From a checkpoint of a small transformer trained on Wikipedia.
Size: width 768, 8 heads of 96, MLP 3072 GELU.
Each number is 50 + 12 x the weight over its row's rms, rounded and kept within 0 to 99. Layers, rows and columns count from 0. The size before them is the row's rms in percent of the matrix's.

# layer 3 MLP down (transposed), 3072x768, rms 0.0286, rows 1562-1589, columns 640-767
107:50 65 42 39 48 35 43 54 34 48 56 48 50 47 46 59 60 31 48 60 68 43 55 55 59 54 41 37 58 42 51 69 48 61 58 42 52 62 41 45 49 48 51 36 24 45 55 60 40 55 66 41 45 39 54 35 49 55 38 56 54 56 48 48 55 77 53 62 47 76 55 64 50 35 25 36 41 39 53 57 32 57 53 40 37 33 34 51 66 64 51 31 37 80 45 50 51 34 62 60 49 64 60 49 52 63 66 51 51 61 42 66 34 44 58 35 53 35 46 58 43 77 38 54 36 63 51 65
102:43 60 59 43 44 50 21 62 43 71 41 29 48 62 30 47 54 56 71 58 67 50 55 63 64 48 77 45 44 46 45 58 36 56 61 21 22 43 55 26 65 74 63 59 84 62 44 53 54 62 47 41 40 54 41 63 41 24 52 43 54 40 53 53 44 73 36 73 38 20 50 61 47 22 70 55 59 54 69 24 48 59 34 33 49 48 59 74 39 29 55 46 48 49 68 37 68 48 46 64 62 30 46 65 74 63 29 60 43 43 42 39 52 52 45 46 53 72 43 47 60 51 53 46 64 46 57 36
094:47 60 52 55 50 63 42 42 47 32 57 46 54 59 43 52 54 22 55 36 52 56 65 30 47 30 37 46 54 61 51 44 27 43 54 74 46 47 53 38 45 65 42 45 45 52 59 55 62 44 38 58 82 46 70 37 63 45 36 21 42 51 43 57 54 54 73 58 31 33 53 55 34 59 58 60 72 55 60 56 30 47 36 77 59 45 54 42 57 51 48 59 50 22 68 49 30 43 50 59 56 42 61 51 56 48 49 38 53 44 54 40 42 46 43 46 51 50 50 47 59 35 56 66 38 50 61 55
088:47 33 48 23 46 63 73 57 48 31 64 58 55 50 52 63 44 42 45 21 34 52 59 53 60 39 40 61 76 65 41 48 60 62 52 57 47 60 65 50 58 47 44 45 41 43 49 43 42 48 54 60 66 61 65 52 27 56 67 37 41 32 47 58 51 59 74 50 59 51 44 54 49 64 31 24 27 80 79 31 48 61 60 76 36 49 66 57 49 60 40 45 44 41 46 48 41 62 60 38 36 46 61 60 47 15 52 60 49 43 45 49 77 37 36 45 58 63 48 43 34 52 74 44 58 48 47 57
106:78 54 38 38 40 49 41 56 45 52 48 50 53 42 39 45 48 64 38 65 10 46 51 62 40 42 75 55 68 61 43 56 50 45 47 65 58 27 43 27 63 51 44 40 43 63 29 46 62 50 45 55 42 43 56 44 56 60 52 32 60 56 51 62 42 45 40 43 49 65 59 50 40 33 52 38 52 49 77 49 54 40 55 73 45 49 62 54 49 51 52 46 42 63 50 46 38 46 66 60 40 63 36 47 49 52 54 58 44 38 56 35 46 59 34 54 57 26 54 50 33 60 55 51 46 48 44 46
098:67 63 49 44 55 43 45 65 38 44 62 43 36 27 44 30 63 46 42 36 43 49 71 54 37 50 66 36 57 47 39 41 43 64 48 47 58 57 47 66 62 54 58 57 65 38 40 33 49 38 67 71 37 51 54 48 57 36 34 32 35 63 56 64 30 52 59 83 63 46 48 36 48 37 44 58 62 43 52 75 42 49 30 54 48 41 52 52 59 55 40 62 50 35 43 55 54 31 67 44 55 39 46 56 46 61 68 56 57 36 67 63 41 31 60 54 48 57 60 60 66 43 61 91 59 47 72 49
094:67 31 44 43 49 47 51 33 36 46 32 33 58 60 57 37 25 45 54 67 44 47 39 49 49 48 40 36 75 58 70 60 47 54 66 51 16 46 45 54 61 65 60 45 55 73 46 44 67 56 68 43 55 16 35 41 54 76 54 54 37 66 61 39 61 42 64 56 65 52 41 38 24 54 63 47 47 68 44 52 70 64 57 57 47 50 31 76 43 46 38 53 30 44 52 52 50 39 27 61 71 60 50 53 33 50 56 56 33 49 60 54 39 50 35 44 47 56 29 31 64 37 57 51 72 48 57 55
101:59 80 43 49 39 64 56 39 45 36 45 61 34 54 63 61 62 48 56 62 76 63 53 43 49 82 47 54 62 60 23 48 60 52 42 46 58 36 56 41 52 44 44 23 56 60 45 54 46 58 72 86 65 46 48 46 46 56 53 55 39 51 36 41 43 44 64 70 47 46 26 33 30 52 54 31 60 60 48 55 53 43 58 48 59 57 45 51 67 50 35 39 43 51 60 51 77 30 45 63 39 51 35 55 42 40 71 38 60 53 43 29 46 64 77 56 70 90 67 48 35 47 58 59 29 61 68 41
106:45 60 61 56 59 47 64 55 51 40 44 28 40 46 67 56 71 70 73 47 42 69 55 49 63 24 38 42 33 64 59 29 41 62 45 50 57 68 69 42 31 51 48 48 73 80 43 41 50 43 71 44 46 62 47 46 56 53 52 45 53 37 31 35 48 62 67 47 59 51 75 43 38 46 41 38 42 57 52 40 51 71 38 47 50 33 37 52 37 37 52 64 60 36 44 46 63 61 51 41 47 37 50 21 61 73 48 55 49 54 55 51 51 46 30 58 43 53 49 47 63 44 43 58 64 60 39 61
104:32 55 51 33 51 75 47 54 27 59 66 40 52 61 60 44 56 44 52 52 59 28 52 35 56 49 57 65 49 54 38 29 39 59 43 61 39 65 49 66 64 36 68 54 68 58 45 43 63 45 38 56 70 46 72 43 59 51 49 39 50 43 37 54 37 40 59 46 57 39 23 65 65 44 47 63 33 56 41 51 43 48 53 56 22 54 60 61 49 56 77 42 54 35 53 61 43 42 21 34 60 30 55 41 45 44 35 65 46 54 68 51 40 55 43 44 45 51 47 77 46 38 56 53 51 48 41 52
091:52 32 38 53 49 52 42 52 70 33 71 38 42 55 49 30 46 66 58 27 58 39 57 72 29 83 43 31 43 71 59 34 44 52 34 47 51 46 19 55 59 45 66 58 33 49 57 47 40 50 48 49 67 38 45 47 66 48 40 56 50 40 66 34 35 55 50 70 49 53 44 66 62 39 73 33 30 53 52 46 41 49 42 49 52 62 46 55 46 39 48 38 45 61 63 31 67 58 49 57 43 36 21 55 63 48 29 56 69 49 40 54 64 50 68 44 78 51 39 53 65 48 49 49 44 66 49 71
097:57 41 34 45 56 38 47 41 50 57 48 52 54 52 67 41 37 36 49 39 51 19 45 46 41 40 55 52 57 54 49 65 57 41 48 55 43 58 36 45 59 44 68 58 62 30 60 42 36 36 45 61 50 65 84 61 41 50 47 54 57 63 65 42 62 34 61 62 45 38 55 40 39 54 47 55 42 60 42 62 61 55 45 45 55 54 37 40 51 61 44 77 77 58 61 37 53 49 72 41 54 45 58 40 42 41 50 56 51 37 58 46 57 67 62 40 32 42 65 52 51 30 58 37 44 57 56 35
103:37 45 41 68 61 48 55 60 50 47 30 38 49 54 54 23 29 32 48 50 47 71 36 31 40 49 53 65 46 60 48 54 38 34 47 61 49 46 76 55 68 49 42 69 43 53 20 46 48 54 45 56 66 37 39 51 46 55 57 42 48 63 39 50 43 46 41 42 63 43 73 34 62 68 57 58 38 54 58 54 54 30 57 45 58 66 43 65 49 46 50 53 54 49 56 47 48 49 43 51 51 35 59 31 42 51 02 27 40 36 34 70 45 34 40 35 51 42 60 51 42 45 59 44 57 58 53 42
097:64 49 51 47 61 48 48 33 54 60 37 43 41 58 71 64 53 49 52 59 32 53 62 43 64 64 26 22 55 56 38 45 50 44 56 47 40 64 53 29 59 55 69 16 36 42 66 69 27 69 44 48 30 64 45 61 40 54 76 55 44 43 54 64 47 55 41 37 52 25 39 22 45 41 43 46 44 39 55 38 43 47 56 70 45 53 48 21 55 51 58 46 45 50 55 46 55 71 53 30 34 33 62 53 55 52 62 34 50 32 44 75 60 42 60 49 48 58 48 50 44 50 51 49 71 36 75 49
105:55 53 67 50 24 41 36 63 44 51 56 49 47 61 68 44 46 47 46 52 50 49 49 42 44 65 58 55 54 35 75 63 62 33 39 58 41 67 50 58 59 59 66 53 43 58 47 53 43 71 79 62 33 70 53 56 77 69 78 58 46 32 52 57 44 52 61 57 60 39 61 64 45 59 31 67 51 37 43 45 60 49 54 40 53 42 49 50 66 82 40 36 45 37 28 42 42 51 54 30 64 51 58 73 50 50 59 39 44 70 33 59 45 55 64 51 63 54 48 56 73 44 30 44 46 50 39 39
100:51 40 47 40 49 55 61 63 48 69 54 32 27 48 49 47 49 52 39 42 54 36 49 50 44 31 45 36 40 63 52 53 60 53 52 54 49 48 32 60 37 48 40 38 47 71 54 44 52 68 36 53 52 62 34 55 66 29 65 32 32 30 49 58 56 69 80 36 61 63 51 69 44 35 68 58 42 47 48 46 65 39 43 68 39 39 37 55 45 45 69 59 64 76 66 35 57 40 27 44 51 51 45 42 56 20 57 54 65 27 38 36 31 57 45 62 47 66 52 45 60 51 53 39 38 36 57 57
090:67 53 54 49 54 38 44 34 44 61 65 63 44 52 37 60 46 50 48 44 63 36 56 84 45 65 33 74 37 49 40 48 58 71 38 45 49 79 56 59 58 41 48 36 58 28 71 59 58 59 28 47 39 26 69 68 54 56 60 52 45 50 32 31 43 56 72 41 50 50 43 55 25 23 35 41 38 42 49 58 59 48 41 47 50 39 36 51 57 41 54 50 45 61 77 46 26 69 30 49 47 52 69 52 66 43 35 44 70 33 30 69 49 49 35 43 49 56 29 48 53 51 30 45 43 57 48 64
093:51 39 60 48 58 51 41 38 52 52 36 49 54 34 53 30 38 39 51 23 41 61 50 45 50 43 43 59 54 65 59 70 24 52 56 35 80 42 59 35 54 82 65 64 58 62 60 74 53 25 39 51 29 41 56 56 68 62 66 48 70 59 52 47 58 46 48 59 40 42 56 55 67 53 48 38 24 61 74 60 37 46 57 49 20 25 50 25 45 45 35 57 34 38 72 70 53 57 25 59 50 36 48 62 28 45 47 36 46 46 64 52 55 34 49 47 60 74 58 49 53 54 51 42 61 39 45 39
105:48 53 58 25 55 68 22 35 45 43 65 51 47 53 48 37 51 53 46 47 39 39 82 51 57 41 38 41 69 36 47 59 65 38 63 47 47 61 60 63 42 79 55 59 42 52 68 32 13 47 71 64 56 32 72 47 24 35 43 66 47 30 29 54 44 60 70 27 59 47 79 67 49 45 34 62 48 66 69 43 85 53 52 58 43 48 44 53 31 54 53 66 26 59 35 54 41 37 55 42 48 72 45 30 43 61 51 70 57 42 78 57 44 44 84 44 46 43 56 39 45 43 39 73 60 47 29 61
103:55 50 55 63 27 45 78 52 29 50 61 48 34 43 54 72 50 56 57 22 62 50 43 42 51 63 54 62 56 58 47 51 49 54 54 56 59 49 38 30 48 54 51 42 48 48 22 43 52 40 54 48 53 49 37 64 61 38 42 52 52 60 65 68 55 53 49 67 25 47 37 48 26 59 33 44 63 45 57 50 51 49 51 39 47 23 49 59 50 61 39 48 42 39 30 37 46 47 41 41 64 35 69 72 55 51 48 48 41 75 55 43 49 57 49 44 52 47 52 34 42 44 38 50 44 52 30 50
097:45 41 57 47 54 38 74 72 34 45 52 45 28 76 50 60 60 49 70 37 55 50 59 37 50 53 47 29 56 93 48 44 45 55 53 11 55 49 62 66 61 77 56 62 43 26 66 70 39 60 62 47 27 57 49 59 69 46 24 57 63 65 37 43 67 70 63 90 39 56 59 44 68 55 67 40 36 52 42 42 34 51 44 52 76 54 64 52 43 45 56 50 46 40 36 29 47 73 51 46 62 54 44 49 45 63 47 56 64 50 40 38 67 48 68 49 52 60 53 68 48 48 56 57 53 40 34 31
098:60 32 60 48 33 56 83 55 38 65 61 49 40 74 65 35 49 47 62 70 65 32 72 56 55 74 32 43 40 45 67 43 71 63 54 50 42 71 48 61 42 66 35 46 55 40 46 78 44 48 45 47 66 38 44 59 25 54 32 15 67 42 52 36 74 35 37 46 66 56 41 43 31 51 38 41 43 46 55 60 31 58 47 61 37 70 34 50 38 51 53 58 45 34 62 61 35 52 30 32 51 33 60 45 50 35 38 45 50 70 54 63 63 44 44 51 58 46 40 44 52 46 38 41 35 39 31 51
091:57 57 56 38 27 51 43 62 38 44 87 29 66 49 52 54 59 41 62 55 54 51 43 47 71 71 52 55 56 50 36 37 62 63 77 44 37 45 68 50 60 46 56 45 51 43 62 43 25 35 40 37 68 47 66 46 47 67 77 42 53 40 39 37 29 57 36 50 49 29 47 39 76 48 31 34 59 46 29 49 42 83 48 62 47 59 66 59 46 53 45 38 66 56 52 64 69 18 18 50 59 68 54 53 62 53 55 60 38 37 38 51 54 45 51 68 49 49 51 61 29 41 69 62 50 32 36 47
096:41 45 54 31 41 39 50 55 31 32 69 53 76 45 31 48 46 35 41 53 71 25 43 67 61 62 66 42 42 37 65 51 67 38 52 54 39 42 52 64 59 34 50 43 46 46 49 45 54 62 50 72 66 58 68 33 66 44 63 47 33 47 64 43 72 36 42 53 64 54 35 46 62 48 27 62 42 57 45 56 61 55 35 35 53 47 38 39 61 31 56 53 52 53 44 71 44 59 48 61 73 45 51 51 71 57 39 46 36 48 50 63 44 56 57 48 47 63 43 58 63 72 44 26 61 55 54 48
075:47 42 35 47 40 48 39 57 27 54 47 56 51 53 74 43 60 59 39 46 48 46 67 52 61 47 42 41 43 55 53 47 57 39 50 52 58 44 55 52 42 37 67 52 58 42 48 46 69 49 53 60 45 48 41 51 49 52 51 45 50 51 54 57 51 40 53 52 37 54 54 48 57 63 69 59 51 56 49 40 46 60 43 34 31 45 31 57 60 60 45 49 55 47 34 67 47 44 40 23 45 39 58 33 61 53 61 39 40 48 51 50 43 61 49 59 36 31 51 53 50 56 55 50 33 60 46 41
095:46 54 38 64 55 68 56 60 43 43 53 44 63 29 62 32 41 47 53 65 57 55 45 41 65 55 79 55 52 37 57 57 56 45 66 62 40 60 63 37 30 56 50 61 34 54 45 60 60 54 53 51 47 55 45 42 29 42 53 39 57 35 45 56 53 54 47 63 53 50 63 49 56 46 49 49 60 45 50 65 54 38 34 37 49 49 46 64 82 54 38 59 76 44 50 38 50 35 49 47 62 34 30 36 52 35 43 51 35 41 38 58 59 61 47 65 44 67 41 55 71 63 49 54 44 63 44 66
098:30 53 60 44 55 53 58 73 57 48 59 45 57 49 57 58 54 37 44 30 58 44 58 54 39 44 58 55 44 40 56 43 28 45 53 59 44 56 80 45 39 53 60 54 50 58 54 68 42 54 53 46 55 35 70 46 67 40 66 69 56 46 11 33 51 50 51 39 54 44 41 50 58 46 52 48 55 70 68 48 34 42 66 39 56 26 56 44 42 63 55 35 51 71 53 53 32 49 51 50 55 37 45 51 40 53 48 58 42 48 61 60 40 63 49 50 42 60 60 41 44 54 48 74 57 58 50 57
103:43 50 57 38 49 60 47 44 47 42 52 18 58 51 55 65 53 72 45 59 55 55 43 52 64 49 39 37 61 51 42 23 65 64 72 39 63 52 41 56 53 26 43 36 39 71 42 63 69 60 68 41 44 48 60 51 44 76 35 33 45 50 60 44 54 40 56 48 31 59 58 50 71 60 47 69 63 46 51 60 55 73 58 50 33 49 35 35 59 66 54 43 59 53 46 31 41 47 61 37 46 24 54 38 69 49 63 60 36 55 52 63 24 42 71 58 66 63 48 40 60 38 59 52 41 53 49 42
# layer 3 MLP up, 3072x768, rms 0.0784, rows 1563-1589, columns 640-767
094:61 50 64 67 50 44 29 80 46 52 43 64 48 53 47 64 57 51 32 26 56 71 54 42 51 72 50 39 55 64 30 59 27 51 52 59 25 37 65 40 25 45 52 62 33 67 56 40 66 63 54 60 73 51 41 39 39 51 66 56 46 38 42 67 34 42 53 39 64 61 56 38 39 53 54 41 67 45 45 60 45 52 33 44 27 76 45 37 52 34 53 56 71 60 51 57 62 49 39 53 52 62 43 34 55 47 64 52 60 37 62 39 63 46 49 53 46 52 29 36 33 22 41 52 60 64 47 38
097:33 81 54 61 57 49 32 37 47 41 48 28 45 54 52 49 52 53 45 48 48 44 35 61 54 50 56 51 58 32 34 49 63 51 50 66 47 63 38 71 53 57 40 34 43 40 38 48 56 45 45 36 47 58 55 30 65 43 35 87 55 65 36 41 61 62 50 46 61 49 47 50 34 58 46 22 35 64 26 39 48 62 25 56 44 56 16 56 48 59 49 60 60 45 37 38 30 60 62 63 52 41 36 47 45 35 59 56 48 57 43 40 47 57 61 57 49 40 58 50 55 35 73 54 41 56 47 51
104:48 53 65 42 42 63 58 55 48 51 49 37 56 41 53 61 48 64 59 59 53 46 48 63 54 59 53 77 47 23 52 46 58 45 49 21 47 22 50 48 47 57 47 28 76 53 48 30 37 50 40 45 62 48 36 70 51 59 47 42 56 55 50 61 47 16 65 51 78 57 48 21 23 65 54 51 48 53 45 51 39 58 44 65 61 57 62 45 44 54 58 56 49 52 24 39 47 34 60 73 67 50 59 46 51 41 45 59 48 38 39 59 54 41 64 45 53 58 36 60 70 62 33 69 46 60 47 70
107:49 38 48 41 24 46 63 42 48 74 63 32 58 41 48 46 77 55 71 46 39 40 41 67 57 50 56 27 58 46 35 57 36 63 75 37 48 41 48 55 25 51 51 42 42 51 63 36 64 32 52 53 55 64 42 48 42 51 81 63 48 65 51 54 57 13 35 48 56 63 66 46 33 44 63 39 31 29 56 36 64 39 49 63 53 58 48 49 69 34 42 40 62 59 46 43 45 58 38 44 64 53 61 59 56 65 58 51 49 55 32 65 59 63 27 58 45 38 36 58 48 66 39 52 60 56 55 43
100:53 51 44 40 46 58 51 43 45 42 44 47 78 57 53 23 63 57 84 70 45 34 50 64 45 46 53 46 58 44 46 78 45 44 37 39 29 56 58 37 54 48 28 66 45 55 32 49 61 36 38 42 22 48 62 46 37 50 46 65 50 72 64 48 45 56 49 60 53 53 58 49 46 42 49 43 37 69 50 60 46 45 45 50 57 62 68 80 47 56 41 60 44 49 67 40 67 51 45 56 39 25 42 74 46 54 53 47 46 47 58 55 43 62 62 65 63 62 80 53 73 56 67 36 53 39 37 61
097:56 46 53 29 36 52 39 49 27 50 48 55 52 67 65 64 64 22 71 56 32 71 52 69 61 53 45 46 47 34 44 57 46 47 47 53 44 29 70 58 44 47 58 42 35 71 48 65 26 29 45 43 25 65 36 57 34 47 61 52 41 63 74 45 44 49 28 52 43 78 72 57 53 56 49 36 46 31 56 52 50 44 50 31 66 69 57 39 59 58 50 52 44 65 52 52 38 48 45 54 51 23 61 41 54 53 49 54 35 65 29 54 53 64 45 64 50 56 48 67 43 69 35 51 69 47 58 44
101:53 60 32 63 69 48 50 71 38 58 62 41 34 48 42 70 44 64 42 53 47 67 30 48 24 53 56 48 46 45 40 49 53 48 58 37 44 52 64 32 70 40 47 56 51 65 58 30 44 60 45 72 65 53 58 61 50 36 45 32 63 20 49 42 53 25 46 32 44 54 50 40 49 45 56 37 52 71 27 52 48 62 52 50 56 52 45 50 57 46 28 39 39 71 70 52 40 52 48 59 44 33 53 39 49 50 61 61 52 27 62 46 59 57 62 58 60 40 65 47 61 25 38 73 52 29 61 44
093:39 46 58 46 61 48 64 46 37 64 64 78 42 61 44 35 61 47 48 48 49 64 58 46 47 61 41 41 38 52 40 56 47 48 58 51 63 53 30 55 55 56 56 54 55 26 64 62 56 40 24 62 46 26 53 40 46 31 56 46 40 37 54 71 58 56 58 46 47 42 24 31 31 37 59 81 58 62 47 40 57 48 43 56 51 58 38 48 51 45 56 51 59 42 41 41 54 53 47 43 66 28 61 66 13 55 63 40 51 49 38 45 37 40 61 51 53 41 51 43 51 41 66 58 30 66 81 57
113:59 79 47 67 58 45 39 50 49 32 65 54 55 64 56 69 46 47 51 41 50 70 35 70 37 37 49 59 49 46 31 43 43 22 28 58 62 18 74 64 43 58 32 39 59 54 49 49 70 47 39 59 62 52 49 63 62 45 54 61 43 48 54 23 44 59 68 68 34 52 62 40 39 45 59 55 59 43 45 48 74 51 52 38 50 63 00 49 71 38 36 52 48 53 49 43 44 49 59 36 52 57 52 50 65 33 59 46 46 52 36 39 63 43 48 38 20 45 55 57 47 69 51 46 53 39 35 83
096:29 51 67 48 45 69 55 45 70 39 41 54 55 59 78 41 50 54 61 69 40 56 48 40 65 23 48 36 59 28 47 38 51 60 46 37 47 62 59 63 29 61 58 55 48 40 48 47 67 70 39 41 59 75 44 32 43 37 55 42 50 39 32 34 52 44 55 51 63 58 55 56 46 29 36 59 64 32 37 72 34 59 57 43 41 55 45 57 42 62 58 33 54 48 49 57 45 58 40 71 44 33 54 43 43 26 49 49 49 46 50 73 36 29 46 71 62 32 60 33 45 50 58 50 44 57 61 60
097:55 33 47 58 42 49 83 40 32 43 34 42 51 38 48 44 68 52 35 63 49 41 40 39 46 64 51 41 62 77 61 54 67 46 45 56 60 37 43 65 39 64 64 48 66 57 64 71 61 22 51 53 51 47 40 62 48 56 60 22 43 41 64 56 27 50 44 35 54 65 64 59 33 46 61 52 51 27 30 30 46 47 45 57 49 40 40 56 46 35 45 40 51 56 43 47 37 70 51 60 64 51 61 60 54 47 64 65 30 28 45 46 40 72 53 53 43 56 42 37 59 39 56 50 39 47 58 57
102:52 53 64 67 55 50 57 53 37 78 42 40 43 53 50 34 71 52 38 54 41 45 57 43 56 42 37 50 10 52 60 54 41 51 47 66 56 40 53 36 41 37 49 47 62 66 39 67 57 59 50 65 46 37 63 62 54 65 43 37 60 56 67 43 31 50 47 43 68 53 22 61 66 61 47 55 52 49 47 65 36 39 55 36 59 47 59 58 55 66 55 52 42 71 62 71 58 52 49 42 49 52 55 56 38 55 55 40 64 51 47 27 47 48 22 61 56 59 53 69 55 33 59 64 51 38 30 38
100:30 60 51 71 47 53 42 62 63 43 82 47 56 48 49 60 65 19 35 46 29 54 62 56 45 48 40 72 46 59 47 55 54 35 68 39 50 46 47 46 34 50 40 30 67 39 61 46 35 54 50 36 37 62 60 59 57 39 80 37 62 62 51 50 57 48 40 37 45 59 13 27 53 56 41 50 38 57 44 50 59 61 48 45 62 34 21 40 49 58 55 68 64 56 53 26 57 47 41 50 64 58 47 44 41 54 64 45 29 21 27 40 64 59 56 46 46 49 42 63 45 39 35 63 56 49 58 86
098:49 54 39 47 35 12 53 26 57 51 49 47 63 64 49 31 75 47 38 73 43 54 39 71 56 39 59 26 25 57 50 38 46 41 32 41 55 55 50 46 49 46 46 52 76 45 55 51 41 61 37 42 42 45 44 43 42 43 50 61 33 46 75 44 40 63 32 44 50 54 37 66 32 56 54 29 48 41 50 28 31 47 48 38 22 43 45 65 71 58 34 49 58 56 42 49 51 79 72 51 50 58 45 48 43 54 44 71 42 54 66 35 52 47 45 51 72 37 50 63 42 42 30 66 69 49 51 33
101:56 36 46 49 38 18 78 33 34 58 46 40 55 55 41 65 55 61 38 37 30 48 51 61 60 26 41 40 64 51 44 58 55 58 76 69 50 39 58 52 52 41 38 37 40 55 44 59 58 59 60 51 36 53 31 48 45 55 64 58 22 49 58 47 40 55 50 31 38 58 47 45 38 52 30 56 10 48 51 34 43 35 53 62 57 62 49 79 45 65 47 36 30 59 40 42 64 60 61 44 36 45 46 65 66 51 42 67 38 68 33 42 42 24 40 53 62 85 29 50 51 57 59 55 39 42 55 64
088:53 29 52 27 57 58 44 32 67 62 47 58 30 57 44 43 42 73 59 50 40 56 43 53 48 46 38 56 43 75 72 40 31 62 62 86 69 17 35 31 38 65 49 58 61 46 28 46 58 34 44 22 52 40 37 36 41 65 30 37 38 62 50 65 67 27 60 50 45 61 59 49 88 46 64 39 60 56 41 55 36 48 58 20 43 51 55 36 50 42 46 57 65 32 67 40 59 51 54 42 62 51 56 39 50 42 69 49 42 62 52 55 31 58 47 33 42 46 29 34 51 65 44 48 43 47 42 63
091:65 34 56 38 45 76 79 51 64 43 53 56 33 56 44 64 45 46 42 58 44 59 33 55 43 53 40 37 49 41 39 47 47 45 58 40 36 48 59 57 47 53 52 76 61 50 66 50 40 53 35 35 51 65 54 56 53 56 46 39 47 44 32 67 56 46 63 56 54 60 47 59 60 51 29 63 68 36 56 57 51 50 42 59 55 61 28 50 50 55 27 51 47 72 50 51 35 44 51 36 57 43 69 63 49 64 44 57 60 35 48 85 51 67 52 51 45 54 51 53 44 43 58 37 58 35 42 71
105:49 62 60 41 38 35 24 44 41 35 43 44 62 47 57 45 42 55 51 51 49 41 58 48 68 60 56 58 26 55 46 30 58 40 85 50 73 64 48 29 41 49 58 70 55 38 56 57 22 67 69 38 40 65 61 53 43 47 50 80 47 45 39 50 45 46 48 40 55 59 54 52 59 61 53 70 47 51 43 29 57 53 47 54 33 44 54 30 34 54 75 81 46 61 41 38 40 39 49 60 71 54 48 37 47 45 64 52 77 46 62 44 53 46 38 71 48 32 26 38 49 62 56 67 42 32 36 69
104:63 38 49 56 64 68 69 42 50 37 45 36 55 61 45 58 35 44 95 45 64 74 66 51 55 64 37 51 56 44 42 36 45 74 63 42 45 50 53 45 44 50 42 42 52 49 28 51 75 56 58 46 46 54 54 52 36 38 43 48 46 51 52 62 57 45 35 50 52 58 46 48 33 37 39 72 67 38 59 71 73 47 48 52 42 42 49 51 76 65 51 42 67 54 54 32 51 77 42 63 36 60 46 62 39 42 45 42 63 54 42 89 53 45 54 48 38 51 33 26 50 42 49 57 41 63 47 38
099:62 58 44 66 58 36 49 58 74 36 30 27 43 49 43 47 41 55 51 61 62 47 51 52 33 21 55 55 37 68 29 42 63 42 50 54 45 26 59 63 59 43 50 62 34 63 47 32 37 74 41 33 48 45 42 40 72 54 71 44 44 50 84 44 70 48 51 43 29 67 35 53 31 42 59 38 46 31 66 45 51 70 56 51 31 51 59 46 55 40 48 64 44 60 81 70 85 59 28 57 50 61 48 43 45 44 71 51 30 53 26 37 54 58 79 29 38 44 72 51 58 64 53 53 44 66 55 34
096:55 74 33 60 68 65 64 44 67 51 53 40 63 75 25 39 61 25 79 49 44 50 47 37 63 54 46 45 55 47 36 33 60 44 58 42 44 44 51 45 59 52 30 58 42 49 34 56 41 44 55 40 62 52 36 60 53 35 62 25 43 78 65 70 50 45 44 40 54 51 63 36 60 23 45 56 59 45 56 64 53 62 62 45 62 30 63 49 68 25 37 39 31 57 44 56 42 41 61 38 41 46 54 52 70 82 77 57 67 31 55 55 35 56 52 59 80 45 67 61 47 43 36 55 23 79 47 35
091:28 48 62 70 62 75 62 52 47 54 31 40 32 42 33 57 61 46 59 31 57 47 47 57 59 44 28 46 65 67 57 46 28 50 30 40 55 44 56 56 40 47 34 62 72 34 51 39 77 60 44 43 42 30 17 50 26 52 49 56 33 44 46 59 53 30 38 34 35 53 63 41 53 40 45 46 33 20 49 57 41 32 47 47 56 45 57 54 46 31 58 55 32 51 53 43 56 63 58 58 36 50 56 26 28 34 42 45 61 42 44 37 44 58 30 56 58 31 44 49 72 66 46 24 42 59 48 58
097:56 51 32 70 50 64 51 25 50 65 49 37 72 75 66 63 34 35 43 44 09 48 68 53 26 51 54 52 61 21 43 59 51 58 43 67 27 47 63 58 49 36 46 52 55 31 67 56 46 46 43 59 60 57 48 47 40 35 43 43 41 47 30 48 52 61 25 30 55 57 57 61 40 34 65 53 52 49 50 57 68 35 50 35 53 65 51 37 55 64 60 61 55 46 47 61 63 41 32 77 53 51 57 51 53 59 67 49 62 51 46 57 37 57 34 58 55 60 50 49 47 58 56 58 47 43 51 54
096:46 48 57 48 69 55 53 66 35 65 48 48 65 55 59 45 47 71 48 22 58 60 54 65 58 55 38 46 58 55 61 39 59 27 43 66 55 37 47 53 17 65 69 65 47 52 54 55 53 46 53 54 38 53 56 76 45 41 60 39 44 53 39 41 16 48 26 60 69 59 47 34 64 51 57 48 23 46 37 24 61 22 48 49 40 61 55 42 55 49 60 51 43 38 56 51 42 63 48 41 65 54 71 60 48 82 67 45 46 44 70 43 52 54 40 55 50 57 44 31 38 62 47 43 34 46 48 57
095:47 33 76 52 78 61 68 41 43 45 26 48 58 46 31 41 45 57 40 55 58 43 38 52 60 64 51 32 29 56 52 29 55 43 43 39 58 40 47 43 37 52 53 26 50 44 40 70 52 38 64 51 54 36 60 37 37 63 76 52 66 49 50 28 36 54 47 28 46 37 42 48 49 58 49 42 40 52 54 63 36 55 59 54 40 68 35 49 47 50 38 44 70 48 71 30 64 38 61 32 38 53 52 46 52 42 66 50 55 48 52 68 67 63 55 46 54 70 44 38 68 69 62 51 35 37 53 71
092:32 59 68 79 51 51 50 36 55 34 39 42 67 66 34 51 39 58 51 42 55 32 45 42 64 64 18 46 71 48 52 58 46 44 51 63 44 49 61 52 38 45 65 63 31 61 65 61 45 45 52 52 40 34 48 56 41 59 60 51 28 54 66 49 58 35 54 80 30 41 50 62 39 68 54 41 42 45 44 65 46 60 56 47 39 11 25 36 57 39 41 48 61 30 58 67 37 38 46 42 48 52 52 37 38 58 58 30 62 51 58 30 47 29 47 40 48 67 31 46 58 57 56 41 46 64 62 74
100:59 58 52 20 57 27 35 46 56 32 43 55 56 61 61 48 35 61 50 34 60 70 57 37 60 49 55 30 18 49 59 36 34 54 44 18 61 61 60 44 48 37 49 30 50 57 39 42 52 53 48 45 49 46 54 59 54 67 27 72 56 68 43 34 43 56 60 47 81 26 34 53 45 42 58 58 34 56 64 35 46 46 30 44 42 58 47 50 43 38 40 43 19 61 67 31 66 62 52 54 38 38 46 36 50 59 75 55 53 69 51 47 48 41 35 44 24 55 44 27 29 51 34 35 63 53 79 71